python train.py --qk_norm=true --init_std_up=0.0316 --init_std_down=0.0
Each number is 200 + 20 x the weight over the matrix's rms, rounded and kept within 0 to 999. Layers, rows and columns count from 0.

# o: layer 6 attention output (transposed), 384x256, rms 0.0601, rows 61-87,189-214,317-342, columns 128-191
# v: layer 6 attention value, 128x256, rms 0.0551, rows 62-87, columns 128-191
o61,242,219,221,204,203,208,235,229,216,166,182,212,220,187,196,221,227,210,214,208,190,181,206,229,237,208,211,192,184,215,201,203,199,197,217,216,219,219,190,208,180,246,198,176,164,178,199,187,209,223,188,196,154,196,195,208,225,187,221,196,178,170,199,193
o189,196,206,195,210,188,224,201,199,190,219,232,182,156,193,213,184,168,207,205,251,237,171,222,207,198,197,181,145,190,211,210,241,189,188,197,158,227,224,215,195,207,223,193,231,228,223,171,261,192,218,206,209,217,187,216,176,235,253,149,209,210,221,194,175
o317,218,184,181,187,173,218,190,191,198,177,232,200,211,224,196,171,180,204,198,216,195,196,199,207,219,171,204,196,210,214,194,249,154,202,208,182,206,220,169,204,183,209,219,232,251,210,161,186,209,211,163,180,194,210,176,208,222,223,225,202,205,157,243,174
v62,181,193,209,205,208,217,231,240,185,209,176,180,185,207,197,242,181,196,211,195,210,221,151,212,218,209,221,195,186,192,209,207,236,212,180,212,205,221,187,212,227,188,193,197,202,223,164,239,134,221,213,186,172,199,181,193,166,216,176,200,222,218,200,192
o62,168,192,170,198,180,221,185,213,167,209,217,199,193,190,218,197,207,204,198,208,192,190,189,169,186,217,219,170,198,236,194,250,202,200,199,223,221,186,211,184,184,186,199,211,231,204,198,190,191,191,243,204,206,242,202,225,214,200,199,202,202,224,201,245
o190,209,182,199,206,185,178,213,181,193,212,215,186,205,194,195,185,196,192,216,214,240,206,226,208,169,194,201,183,196,222,223,180,203,216,197,232,197,193,221,219,206,181,225,200,200,207,192,217,231,235,169,188,224,181,189,201,206,196,215,177,202,217,184,193
o318,178,181,236,206,179,218,235,163,246,197,207,192,227,187,157,171,179,191,170,222,207,193,223,215,194,194,215,198,218,211,192,186,183,194,167,223,206,143,198,191,205,201,265,210,219,184,204,205,224,205,191,218,184,157,186,197,170,206,210,151,185,207,187,203
v63,206,221,225,200,155,194,186,211,219,196,213,185,225,233,250,207,170,188,189,217,184,216,203,246,161,225,212,210,208,211,205,181,175,215,178,203,203,206,192,196,175,221,223,175,230,216,202,207,237,165,205,218,173,207,188,187,179,189,194,200,187,199,198,174
o63,182,176,201,203,171,206,207,243,173,188,209,178,203,218,211,221,195,225,197,188,220,211,172,219,222,218,166,240,213,207,173,173,203,195,223,202,177,233,223,193,183,220,217,196,234,192,214,178,217,198,217,201,191,220,211,195,189,199,171,234,205,200,205,208
o191,187,200,172,181,198,200,210,209,204,172,201,228,233,190,162,228,198,161,182,212,205,189,200,209,223,159,224,194,211,197,185,186,186,187,181,176,174,199,217,207,213,200,215,183,185,222,203,182,223,211,156,193,190,231,199,190,185,200,210,226,187,168,212,165
o319,191,169,185,172,217,219,219,182,216,220,190,189,219,175,195,190,195,227,214,195,189,216,235,187,199,168,240,199,193,166,226,197,217,190,204,217,190,247,224,197,184,180,156,246,175,232,200,170,222,207,187,204,194,235,220,203,197,211,152,221,188,195,169,172
v64,181,206,194,216,244,193,180,176,180,196,204,178,167,213,185,162,211,210,195,200,205,201,202,200,221,199,202,214,219,196,183,218,200,179,221,210,190,220,201,230,221,201,219,194,171,213,208,214,162,247,161,208,176,207,203,161,173,234,178,207,230,213,235,213
o64,226,158,148,191,214,202,180,206,185,229,204,170,199,207,221,181,215,204,177,221,218,204,239,185,197,181,159,179,211,167,195,215,198,194,173,166,215,217,181,195,208,186,203,196,203,220,204,226,194,172,188,210,181,198,196,208,149,177,170,179,201,213,218,183
o192,196,226,201,191,216,162,167,180,218,187,181,207,236,262,204,201,198,208,213,209,197,193,197,223,188,229,203,222,171,219,217,129,197,214,192,194,178,179,190,192,201,181,187,201,178,197,245,180,219,178,235,190,219,166,227,199,164,186,224,197,199,218,176,243
o320,213,174,210,207,212,163,209,206,213,196,213,224,200,209,198,191,196,191,205,208,204,208,198,189,218,202,197,184,208,197,215,163,198,219,171,205,189,217,182,196,171,238,227,207,179,160,178,218,164,219,187,183,240,192,225,189,184,204,250,157,186,182,204,218
v65,230,164,197,169,214,201,179,166,200,219,216,236,185,219,195,223,176,185,164,193,200,204,224,202,178,193,197,217,212,185,229,199,156,195,194,199,178,197,224,207,168,190,228,223,155,213,159,204,177,209,197,191,189,190,207,177,166,181,170,195,200,197,219,197
o65,218,196,188,234,214,196,235,199,243,178,229,203,185,207,178,192,192,238,178,190,180,195,229,212,176,206,200,188,191,188,216,177,201,195,212,197,172,206,227,179,203,191,183,202,195,173,207,159,182,196,180,191,213,201,205,199,206,202,178,204,163,219,215,215
o193,174,214,217,189,135,222,207,194,227,208,165,167,236,204,205,218,191,195,230,192,187,176,146,178,180,227,196,190,193,198,202,204,208,206,236,182,199,167,180,171,208,196,194,236,232,204,189,199,220,216,229,218,215,220,226,217,190,216,209,214,190,217,178,196
o321,199,230,230,228,179,196,223,213,216,194,180,191,199,209,223,199,187,189,236,206,228,224,168,194,221,210,182,170,203,184,186,240,187,211,205,196,219,175,214,194,228,189,185,212,202,181,241,185,198,166,230,213,211,249,161,198,202,165,227,202,228,208,218,214
v66,180,219,189,198,146,226,197,190,212,209,218,216,183,187,195,143,160,222,159,214,185,216,184,206,205,189,210,187,201,193,200,182,198,196,200,150,209,214,190,208,214,197,175,201,207,220,186,198,216,212,188,177,191,197,191,195,186,206,217,201,204,220,212,201
o66,210,203,194,222,198,216,223,205,178,243,229,217,192,222,186,191,167,152,199,201,176,213,204,219,212,203,209,188,243,212,196,210,189,191,197,216,206,202,192,208,201,175,185,202,205,228,171,201,180,243,190,202,223,200,181,186,178,216,170,203,219,191,175,204
o194,214,186,199,211,217,206,195,206,197,171,188,205,194,172,160,196,208,211,159,189,194,238,231,219,203,169,206,217,200,226,206,221,189,187,156,191,235,200,195,181,205,190,188,212,225,178,224,186,212,156,194,210,178,182,155,210,206,183,218,231,182,214,192,163
o322,191,192,181,210,243,182,211,190,186,158,193,211,203,154,199,215,206,225,223,218,214,182,224,190,167,198,208,194,201,179,228,186,213,193,190,191,209,217,185,180,199,223,152,191,204,175,225,201,210,224,204,190,195,188,200,174,235,196,181,217,220,197,170,214
v67,231,208,172,205,209,171,217,226,209,213,261,229,197,209,227,168,201,175,203,208,179,186,161,241,205,198,205,201,212,206,215,194,229,185,192,178,253,193,177,184,162,216,191,219,206,181,203,220,234,217,187,204,186,213,182,244,234,236,192,194,176,227,235,200
o67,207,224,200,194,209,212,217,210,187,207,212,216,223,197,177,165,199,187,185,165,249,198,222,191,229,213,169,198,169,203,196,180,178,190,191,204,185,234,220,176,166,196,197,216,226,220,201,200,189,190,235,223,223,198,240,186,221,183,195,210,182,170,164,179
o195,206,190,196,248,189,193,200,207,184,170,173,208,189,200,193,197,195,216,185,176,168,188,212,213,222,163,157,200,197,193,195,197,203,186,169,190,169,183,190,205,200,173,217,200,219,196,219,176,196,188,219,216,177,221,184,217,167,166,200,192,213,208,156,206
o323,164,158,199,225,203,193,227,201,219,175,179,201,198,171,169,251,194,205,201,222,186,196,174,191,199,185,224,199,196,177,226,186,222,206,204,222,159,236,209,208,236,191,144,192,188,204,223,210,198,196,175,173,179,224,185,187,156,217,192,241,230,209,218,189
v68,229,151,196,193,228,230,192,185,206,195,231,209,202,208,194,219,177,192,226,232,210,205,218,214,159,187,195,215,209,182,203,235,219,185,249,160,156,180,202,230,196,203,222,197,174,166,173,230,204,202,211,218,186,204,170,211,211,215,189,202,204,206,201,164
o68,186,184,215,219,192,212,222,223,211,172,207,199,176,191,210,222,229,214,202,199,169,207,180,227,216,189,173,237,186,220,210,222,217,234,220,205,206,234,186,227,160,209,207,201,219,184,181,174,201,168,213,185,229,221,183,188,166,189,177,191,208,219,210,244
o196,172,256,184,212,197,162,204,206,223,190,213,222,237,218,239,207,174,185,212,220,239,162,227,210,231,198,194,213,186,194,181,123,163,224,198,192,197,182,191,186,199,208,192,201,178,214,209,199,199,200,186,210,206,189,213,241,199,203,225,209,227,204,215,210
o324,208,247,187,242,213,209,191,215,202,209,180,191,221,180,188,248,201,203,165,198,217,215,215,219,195,217,175,214,177,230,201,202,207,187,192,187,247,175,247,199,218,198,194,196,191,184,247,189,194,194,201,217,162,221,199,222,216,205,190,224,180,201,196,219
v69,188,209,203,237,179,224,204,186,231,218,191,211,201,228,231,212,192,203,207,175,193,175,200,200,192,185,162,176,223,182,204,199,167,179,227,198,175,188,217,234,154,186,187,205,216,207,210,204,163,228,173,178,189,211,237,208,207,197,214,183,207,178,220,222
o69,198,201,194,180,196,211,207,171,182,201,185,205,192,195,184,202,177,170,206,185,197,222,173,222,207,201,222,188,204,220,193,184,173,198,208,206,194,171,196,194,203,225,230,203,197,149,198,195,212,179,202,185,218,231,189,176,183,216,209,145,208,201,167,194
o197,226,220,216,210,223,169,195,210,192,196,189,204,203,207,214,198,171,208,201,196,198,210,195,199,196,202,219,223,225,187,195,199,236,191,182,176,191,216,211,184,210,204,202,196,212,219,164,224,223,230,179,208,215,200,198,194,213,204,193,231,184,229,182,211
o325,186,197,221,218,182,182,202,220,202,202,228,198,236,187,197,213,213,190,215,211,207,196,167,191,178,190,215,197,188,170,193,219,216,215,155,214,208,200,171,217,227,217,179,233,170,192,207,243,204,206,184,183,239,189,212,212,212,200,186,210,173,220,255,207
v70,192,184,172,196,198,207,199,209,195,202,184,244,235,208,219,181,212,222,174,214,207,189,224,170,139,212,219,175,250,217,197,186,165,238,191,221,216,170,190,197,205,208,171,181,234,189,197,180,217,241,204,207,195,193,182,227,205,213,202,227,190,214,220,161
o70,233,225,223,224,200,203,186,232,247,189,201,242,244,199,221,189,198,178,189,166,206,166,206,212,214,223,209,198,198,197,210,211,160,223,197,206,151,202,203,197,204,228,201,209,177,201,160,212,213,201,172,196,217,197,222,208,212,208,188,192,211,184,216,210
o198,214,211,222,185,225,226,201,204,183,176,220,166,218,200,208,188,221,207,197,225,195,202,201,208,206,206,194,228,192,182,178,155,206,186,194,222,182,203,215,229,213,186,167,214,191,243,192,220,164,195,167,201,189,174,203,230,194,179,200,212,194,238,201,208
o326,210,232,189,215,229,201,172,203,172,199,167,172,205,177,207,185,224,225,210,209,172,217,204,209,190,212,189,256,197,178,208,167,196,182,219,185,195,213,217,218,217,205,202,212,181,217,196,186,218,219,217,240,191,221,228,202,182,199,195,196,206,229,158,218
v71,228,198,202,228,223,167,228,206,181,193,205,180,217,240,179,184,207,204,171,240,209,205,217,207,196,178,175,229,199,191,210,188,202,181,215,218,211,197,196,184,158,198,160,211,202,184,224,198,167,184,191,197,190,204,242,198,151,189,221,193,197,186,174,194
o71,205,192,216,188,183,221,181,193,194,197,214,193,204,206,214,228,230,207,244,186,193,216,201,233,182,196,207,181,217,194,204,197,221,190,237,197,206,217,202,227,187,233,195,194,196,179,196,195,190,159,184,150,202,210,201,198,219,156,212,169,198,205,167,169
o199,193,203,211,208,177,181,177,188,241,204,186,204,160,201,206,222,194,165,251,189,185,182,172,213,223,226,197,207,181,193,220,207,172,206,146,199,194,238,186,183,172,175,179,227,183,232,196,173,203,191,207,238,228,206,202,195,208,200,186,215,229,209,195,265
o327,213,202,207,205,221,197,191,207,188,214,169,220,166,182,200,195,171,182,192,216,222,186,189,216,217,195,209,200,177,207,194,156,210,207,172,217,210,181,202,208,220,208,221,180,211,203,202,226,197,205,238,194,213,227,182,221,238,216,200,206,208,223,206,217
v72,175,218,216,186,200,218,179,212,210,193,173,185,151,232,223,223,208,210,211,226,191,176,231,217,207,185,216,191,193,213,198,199,189,201,233,219,207,205,221,181,176,223,205,252,216,202,161,193,208,192,193,231,191,208,206,222,229,215,200,197,185,211,201,215
o72,157,166,213,212,194,205,182,232,188,179,223,212,199,151,187,183,187,193,171,196,212,196,190,216,189,213,229,203,222,201,219,194,222,210,194,184,209,192,192,213,237,208,212,231,185,200,189,162,225,207,185,181,149,198,198,187,189,211,195,186,231,250,214,141
o200,207,189,183,193,185,195,219,214,172,212,195,211,168,192,147,218,219,199,209,201,190,206,187,186,225,213,191,208,170,198,189,221,199,199,179,204,182,252,235,220,208,239,235,189,199,219,188,219,209,224,199,212,231,224,209,156,199,197,193,183,201,174,189,189
o328,203,214,168,190,203,194,211,208,204,235,181,222,220,184,208,171,204,199,199,198,198,199,183,193,188,221,191,190,207,174,219,195,194,180,229,208,181,207,166,207,199,203,199,209,194,198,182,200,192,223,198,213,203,193,215,193,217,193,207,203,228,200,191,203
v73,215,210,173,198,211,207,215,195,191,192,182,218,191,207,198,206,199,247,197,211,195,166,172,180,217,173,248,222,202,215,204,205,181,228,247,200,191,206,188,194,230,197,189,230,233,216,188,211,200,187,216,192,212,210,209,230,199,233,194,188,173,172,210,198
o73,184,201,215,206,226,195,163,170,181,236,182,186,188,176,168,225,185,182,200,216,182,191,217,223,222,199,205,182,219,184,167,199,200,185,163,211,229,199,198,218,191,182,227,197,178,195,178,216,200,188,218,242,210,189,178,204,202,215,179,257,207,204,189,227
o201,190,211,236,165,210,213,201,201,207,176,205,205,197,188,193,171,197,203,185,176,193,164,206,202,192,197,212,212,197,189,156,190,202,186,234,159,198,191,184,204,222,206,191,186,170,221,200,214,237,208,205,208,178,215,252,217,201,206,235,224,224,234,213,157
o329,166,160,173,221,233,201,213,233,197,168,190,187,178,192,209,178,220,217,211,170,203,224,172,194,204,199,185,174,220,165,213,175,213,220,224,188,167,206,217,204,229,176,128,207,207,223,191,199,202,222,197,234,196,215,200,197,202,228,203,250,230,208,212,221
v74,240,192,196,186,199,195,211,225,197,195,217,183,193,230,219,182,188,188,185,253,215,220,205,191,229,153,215,190,204,227,198,220,207,182,210,218,187,216,193,200,179,183,230,236,185,186,184,215,210,202,161,205,181,214,157,207,213,191,149,200,215,218,177,199
o74,192,207,192,190,207,222,221,200,187,219,179,173,175,228,198,196,187,188,189,229,182,192,218,162,214,179,232,186,223,190,234,224,208,181,200,203,180,197,138,212,190,186,195,210,205,197,232,204,197,201,199,212,216,209,167,223,188,203,231,201,209,191,208,193
o202,207,191,168,231,199,174,190,198,208,196,189,200,221,183,225,178,183,215,220,164,195,183,223,208,187,208,196,187,195,196,164,207,195,205,197,184,208,213,196,190,196,211,227,197,186,214,225,184,198,204,196,190,190,209,217,209,187,192,210,206,216,199,165,166
o330,228,210,164,192,203,217,171,220,190,196,202,194,231,193,211,191,216,195,224,188,185,209,219,222,196,207,191,179,182,195,237,187,187,205,192,194,210,210,202,218,181,191,225,211,193,205,222,192,210,208,182,180,181,197,200,218,210,228,226,214,220,207,188,166
v75,237,224,217,180,236,190,234,221,215,203,163,187,203,205,171,173,175,174,209,209,199,217,169,194,222,196,208,215,234,200,169,210,188,217,192,185,229,201,195,189,194,191,213,215,220,161,239,162,198,187,190,201,197,196,200,178,213,173,207,183,217,199,187,184
o75,198,190,226,214,229,230,191,189,215,221,194,171,191,203,218,198,204,220,209,190,196,193,222,192,203,176,171,176,172,225,186,208,211,221,193,179,194,195,202,208,186,185,188,217,198,178,232,205,202,204,187,213,225,231,193,192,226,214,185,244,216,248,210,180
o203,204,213,205,185,205,194,207,186,194,197,191,198,173,194,167,204,201,184,204,191,202,220,228,154,220,198,179,188,209,184,226,169,178,194,211,197,171,203,221,219,178,222,205,208,191,202,193,178,214,205,185,204,215,225,214,209,192,225,197,205,202,152,215,182
o331,195,207,182,221,180,188,185,193,184,212,189,229,195,187,203,218,207,189,199,186,193,207,180,200,163,213,242,195,217,184,207,175,209,188,186,212,202,198,205,194,193,204,216,213,187,205,193,202,217,225,186,179,192,196,223,185,183,180,207,185,174,175,183,193
v76,196,240,196,200,188,170,186,188,206,209,189,191,196,196,200,186,181,162,196,149,186,201,197,198,219,193,213,210,209,190,198,176,208,175,183,192,196,193,189,165,184,194,188,196,193,203,231,225,226,185,181,154,193,177,191,212,184,195,175,191,207,174,187,199
o76,197,233,226,192,226,203,158,177,227,216,204,203,195,222,211,230,222,183,186,167,204,205,229,200,203,174,195,188,188,221,202,148,205,177,171,211,209,216,215,182,183,199,196,166,201,173,234,247,196,214,218,199,270,171,208,187,237,183,172,222,205,172,161,193
o204,226,172,200,213,195,223,179,179,234,209,210,186,220,197,202,171,216,221,205,195,156,226,193,187,145,211,189,224,213,181,215,222,173,230,206,197,195,177,151,208,198,187,209,228,193,203,194,192,207,185,225,208,193,161,192,185,210,182,212,221,225,208,207,209
o332,199,164,186,211,194,201,204,210,222,214,177,213,205,208,184,213,196,219,212,226,204,203,206,190,173,205,209,176,194,191,194,262,209,228,191,191,220,229,181,218,213,142,184,249,201,210,199,188,213,185,213,195,200,193,205,197,233,163,213,195,222,163,222,195
v77,216,217,221,207,197,161,212,219,209,250,195,250,205,192,165,191,225,215,204,163,208,195,180,237,192,178,193,196,168,184,214,204,172,188,197,177,184,193,197,193,218,159,202,173,214,192,176,202,165,196,203,196,208,200,196,190,186,237,192,198,199,242,203,222
o77,187,260,181,214,178,178,189,195,200,222,178,213,188,195,192,168,216,210,228,190,204,179,217,158,204,214,156,186,198,199,160,244,164,150,235,169,189,207,208,204,182,193,188,181,223,178,236,236,206,192,204,178,208,183,193,187,199,199,208,165,221,195,208,175
o205,199,173,230,184,199,238,197,204,214,200,202,196,203,219,179,228,178,187,178,210,176,205,186,207,202,183,185,199,198,180,173,208,192,188,195,186,206,180,205,225,201,225,207,234,240,199,198,191,233,193,241,194,179,221,215,210,204,219,173,181,187,165,195,194
o333,184,201,189,201,194,214,212,199,203,175,180,237,179,198,210,247,186,185,206,195,219,192,198,198,208,186,185,186,219,182,160,197,182,184,191,206,214,212,218,195,232,213,224,204,224,173,224,202,190,201,223,221,211,168,196,207,201,184,198,210,187,192,227,182
v78,189,215,172,194,219,215,200,192,198,189,192,204,181,165,189,212,222,182,214,230,214,199,189,197,227,204,207,205,218,222,199,175,181,202,162,169,195,186,159,276,208,215,205,217,184,236,206,218,229,174,171,190,185,189,197,223,199,176,228,207,162,219,197,194
o78,203,156,204,190,177,226,229,217,227,183,212,188,211,213,233,177,223,173,176,211,234,178,160,225,187,206,190,218,199,190,168,183,196,211,188,211,184,197,190,217,205,218,201,213,237,219,182,185,170,197,230,208,184,179,189,211,204,195,190,215,187,182,196,214
o206,202,210,203,219,194,204,229,223,223,186,203,205,205,179,191,208,192,201,189,184,245,166,191,185,183,179,218,203,215,185,207,236,202,172,205,190,198,216,214,179,223,193,198,160,187,182,222,188,180,201,232,215,199,258,208,211,202,193,194,227,211,201,198,207
o334,210,192,166,212,202,210,186,213,190,188,175,202,217,186,206,204,206,216,171,204,224,165,180,212,187,182,154,214,198,205,177,288,231,210,238,166,217,216,225,208,198,174,189,212,204,190,196,186,209,206,201,200,180,244,202,216,167,199,181,249,246,189,227,220
v79,198,185,197,220,204,238,218,179,216,182,242,184,178,214,195,217,182,195,196,233,186,181,188,173,245,198,217,194,169,196,199,194,197,230,191,241,233,208,210,235,188,216,222,239,212,177,264,194,226,220,219,208,194,190,206,199,227,211,175,201,187,211,153,161
o79,168,187,215,185,231,194,211,199,177,196,212,181,203,161,167,191,208,205,199,246,214,220,187,231,211,184,218,177,191,207,194,165,218,214,196,199,209,190,202,185,161,222,239,192,174,224,220,208,216,157,223,185,156,182,190,173,223,175,171,166,188,207,171,171
o207,199,240,171,199,225,187,209,199,216,207,194,241,238,173,215,217,201,189,213,195,190,203,240,197,189,198,166,225,186,186,212,184,182,189,202,214,187,161,186,190,194,200,186,221,189,179,190,184,202,214,188,205,235,187,183,216,232,195,222,227,221,198,208,204
o335,205,211,216,194,205,207,160,162,219,185,176,222,188,212,223,205,208,190,170,178,141,189,196,207,188,172,188,253,181,192,196,194,203,204,205,202,207,193,207,176,155,230,205,202,216,209,190,226,238,255,190,218,231,185,184,207,213,233,207,236,218,166,164,219
v80,159,220,219,212,238,179,181,218,204,176,226,173,189,192,195,224,224,195,205,215,190,222,210,177,192,209,195,197,202,210,227,212,188,228,230,171,200,194,215,197,207,224,205,207,192,182,208,201,182,190,187,190,187,197,214,219,163,242,223,214,191,205,189,227
o80,188,213,223,226,190,215,211,185,197,230,196,228,215,189,195,212,218,208,216,186,172,219,211,194,180,226,182,212,184,190,198,196,187,241,198,194,155,205,242,195,205,191,216,208,231,226,209,186,189,207,218,226,206,212,206,191,192,227,218,191,216,198,183,256
o208,226,213,222,173,197,199,204,252,207,193,176,189,197,231,198,170,207,192,183,197,203,198,211,189,189,183,184,205,213,202,213,211,244,200,176,190,219,239,189,245,185,214,162,215,166,193,197,202,171,209,166,156,212,207,174,199,204,210,191,191,201,248,203,196
o336,178,202,229,166,188,227,224,212,212,232,174,196,233,193,205,211,162,188,158,202,206,172,183,183,169,198,188,202,158,204,154,176,253,170,199,196,211,182,207,208,197,210,166,200,174,208,228,206,199,206,178,204,172,221,158,227,221,197,228,183,180,231,205,206
v81,220,177,192,182,208,182,203,201,201,221,182,169,203,197,227,179,200,195,206,195,199,187,239,218,191,199,178,218,204,207,202,196,214,205,181,211,187,196,225,171,205,208,197,236,192,210,186,171,205,210,197,181,210,186,211,188,226,228,219,198,213,176,213,191
o81,205,203,205,188,205,220,176,194,196,206,186,232,217,143,220,187,209,175,182,185,206,189,205,204,193,190,176,221,185,165,198,168,175,202,195,209,229,209,220,203,179,198,163,172,228,174,188,187,209,201,208,193,174,192,211,201,194,185,189,218,200,239,195,209
o209,187,211,221,211,183,180,211,208,213,190,198,186,191,183,194,159,197,186,181,208,180,231,187,190,215,220,240,196,202,222,197,216,182,206,208,190,207,197,199,203,211,183,208,203,185,197,180,188,206,191,168,217,211,217,193,194,209,182,166,192,204,215,206,203
o337,195,181,191,220,186,205,235,218,199,192,217,201,189,216,168,146,220,220,234,203,196,229,170,196,194,225,185,188,207,202,207,246,201,213,225,230,202,215,179,207,212,187,200,209,173,215,196,218,195,173,198,192,219,235,202,191,176,189,201,197,223,201,186,215
v82,189,220,180,162,202,221,179,206,204,201,228,207,202,189,175,157,184,210,202,194,213,188,230,176,212,208,233,143,205,206,236,181,198,222,185,185,212,186,215,228,230,196,211,241,207,186,201,242,158,175,206,209,219,195,208,212,217,205,174,196,159,176,188,188
o82,174,188,185,191,203,230,232,193,207,235,201,164,202,234,173,170,193,169,206,217,206,179,213,181,194,175,205,162,179,161,223,233,186,229,179,238,220,173,203,195,213,145,207,181,185,199,186,222,197,191,215,220,195,197,194,217,178,181,211,206,174,220,203,168
o210,198,192,241,183,214,199,227,179,182,185,206,245,189,220,192,247,234,192,205,210,206,200,199,182,169,197,236,201,203,191,210,179,181,205,176,217,211,211,170,186,199,211,152,178,200,144,237,197,205,213,236,180,203,193,188,182,224,247,196,203,204,191,214,204
o338,240,185,223,204,178,184,200,207,206,173,183,217,204,196,210,199,183,224,184,179,188,250,221,170,197,221,195,208,229,183,185,177,195,218,199,191,180,197,199,176,178,193,210,222,245,191,191,179,196,228,191,241,193,203,212,226,210,217,222,230,196,193,177,176
v83,214,205,202,233,222,186,199,192,194,206,200,209,213,212,200,178,205,188,165,220,185,201,219,190,222,224,204,192,178,182,202,199,174,170,197,199,176,218,185,195,228,210,185,221,166,173,204,213,244,206,195,154,205,196,156,177,223,180,196,185,196,221,240,221
o83,209,204,166,214,207,224,229,207,189,191,148,198,187,200,184,180,189,178,221,186,184,179,211,178,212,205,234,190,208,198,189,181,226,202,230,202,206,224,205,182,208,193,188,182,239,199,198,209,196,221,215,211,214,160,184,203,179,190,171,213,158,195,209,181
o211,193,193,164,239,264,174,189,192,216,230,166,238,197,204,209,230,223,199,180,236,228,199,194,213,181,151,214,215,175,202,219,193,164,217,164,206,209,210,184,179,186,177,178,211,171,198,223,221,210,186,201,194,202,211,183,204,211,207,206,217,286,196,235,271
o339,221,211,184,209,183,203,238,219,165,200,224,180,218,216,186,205,228,219,190,239,205,166,185,194,196,154,173,194,183,214,208,253,185,185,215,212,204,221,179,211,200,220,201,235,202,180,194,194,170,207,183,197,178,161,192,212,199,193,184,204,206,211,216,240
v84,191,206,189,209,182,191,179,204,224,217,242,185,203,230,160,228,221,241,217,150,199,197,229,188,175,157,231,220,206,196,211,213,228,197,141,185,199,183,188,161,205,192,199,159,162,205,241,191,218,164,199,170,221,205,189,153,224,203,187,202,168,191,230,234
o84,224,203,156,206,208,190,191,207,200,212,211,198,192,194,195,203,227,183,203,179,231,208,185,220,189,194,220,213,199,233,162,208,187,196,220,178,209,196,196,203,204,181,225,200,206,196,210,205,223,184,218,192,247,170,190,180,184,164,187,202,197,201,197,178
o212,204,198,230,209,214,241,170,202,193,202,171,166,210,175,191,200,172,194,192,209,180,203,157,166,206,233,188,166,201,179,203,258,225,187,245,216,205,172,186,232,191,219,186,215,216,199,147,188,194,194,238,201,209,204,204,200,199,203,213,189,184,191,189,195
o340,188,213,187,219,230,202,163,186,196,211,194,183,239,175,192,222,136,182,216,253,235,158,207,187,208,206,193,179,216,181,207,207,230,169,195,220,228,163,191,226,173,229,199,218,196,226,185,222,180,203,199,212,166,236,185,215,207,191,191,201,171,253,203,228
v85,195,202,192,188,196,236,195,185,200,194,192,206,187,207,193,182,208,205,189,179,207,225,158,186,199,219,231,197,233,197,225,207,201,194,226,201,170,218,232,184,183,198,191,188,198,174,216,202,189,202,195,198,201,213,205,177,200,226,188,194,198,210,213,180
o85,192,204,211,189,211,229,203,164,209,222,205,190,186,189,221,233,236,191,201,203,170,222,191,232,209,175,209,189,205,217,176,242,198,184,206,192,170,223,196,222,213,216,169,201,199,163,204,233,201,229,214,208,193,170,182,171,186,181,211,198,194,205,235,223
o213,217,185,181,191,211,170,169,240,175,215,196,198,174,177,171,210,198,205,188,204,216,201,236,170,214,205,185,184,187,229,219,227,207,205,199,226,235,217,191,232,200,199,204,195,213,187,157,174,176,217,187,172,187,218,199,201,202,254,170,187,180,188,200,190
o341,200,217,232,179,194,205,181,214,212,191,177,167,198,226,189,189,144,207,154,182,177,199,242,173,195,232,187,212,196,220,203,172,173,195,230,178,212,198,198,199,190,152,203,213,206,217,179,167,215,194,186,205,179,213,204,221,212,201,206,179,166,194,163,183
v86,168,224,166,207,145,229,164,187,202,180,238,204,219,146,173,211,169,224,224,225,207,200,183,207,199,178,208,194,219,204,201,214,198,200,202,215,196,192,211,187,220,207,198,193,186,259,192,208,230,228,207,220,156,198,206,183,183,213,200,222,204,212,202,191
o86,191,191,188,219,197,216,207,228,208,182,197,187,189,196,203,220,191,212,191,220,203,235,171,217,178,208,212,209,193,183,222,198,199,175,191,202,236,226,228,208,208,225,192,213,185,220,234,186,194,208,210,202,155,225,193,193,184,190,218,227,213,204,184,190
o214,197,224,206,174,193,189,202,190,196,220,210,161,210,232,181,162,216,229,192,174,187,231,217,201,194,222,159,223,193,177,149,214,207,216,241,190,161,201,173,179,224,212,197,213,194,213,218,238,204,215,217,217,195,226,205,199,227,219,188,233,177,222,177,198
o342,231,229,197,207,209,181,185,180,190,217,236,209,252,203,201,191,211,208,218,164,194,199,198,197,192,222,205,214,216,194,173,221,210,212,182,230,174,194,173,186,205,215,230,205,206,216,171,189,195,207,166,193,201,229,206,174,203,200,165,242,168,196,213,238
v87,202,225,250,171,206,204,194,164,225,217,174,198,183,197,222,211,196,209,199,211,213,216,206,170,193,216,179,168,229,219,204,189,212,176,172,226,183,181,169,192,188,217,213,184,163,184,201,258,215,158,201,205,140,201,199,190,168,230,225,201,196,174,207,163
o87,203,164,230,250,200,224,192,205,199,188,238,197,224,237,202,207,180,245,200,198,178,197,179,182,204,187,215,232,185,217,192,171,214,210,194,223,194,193,189,193,187,222,194,186,218,192,189,190,191,190,182,195,233,231,218,210,152,206,203,234,187,188,196,183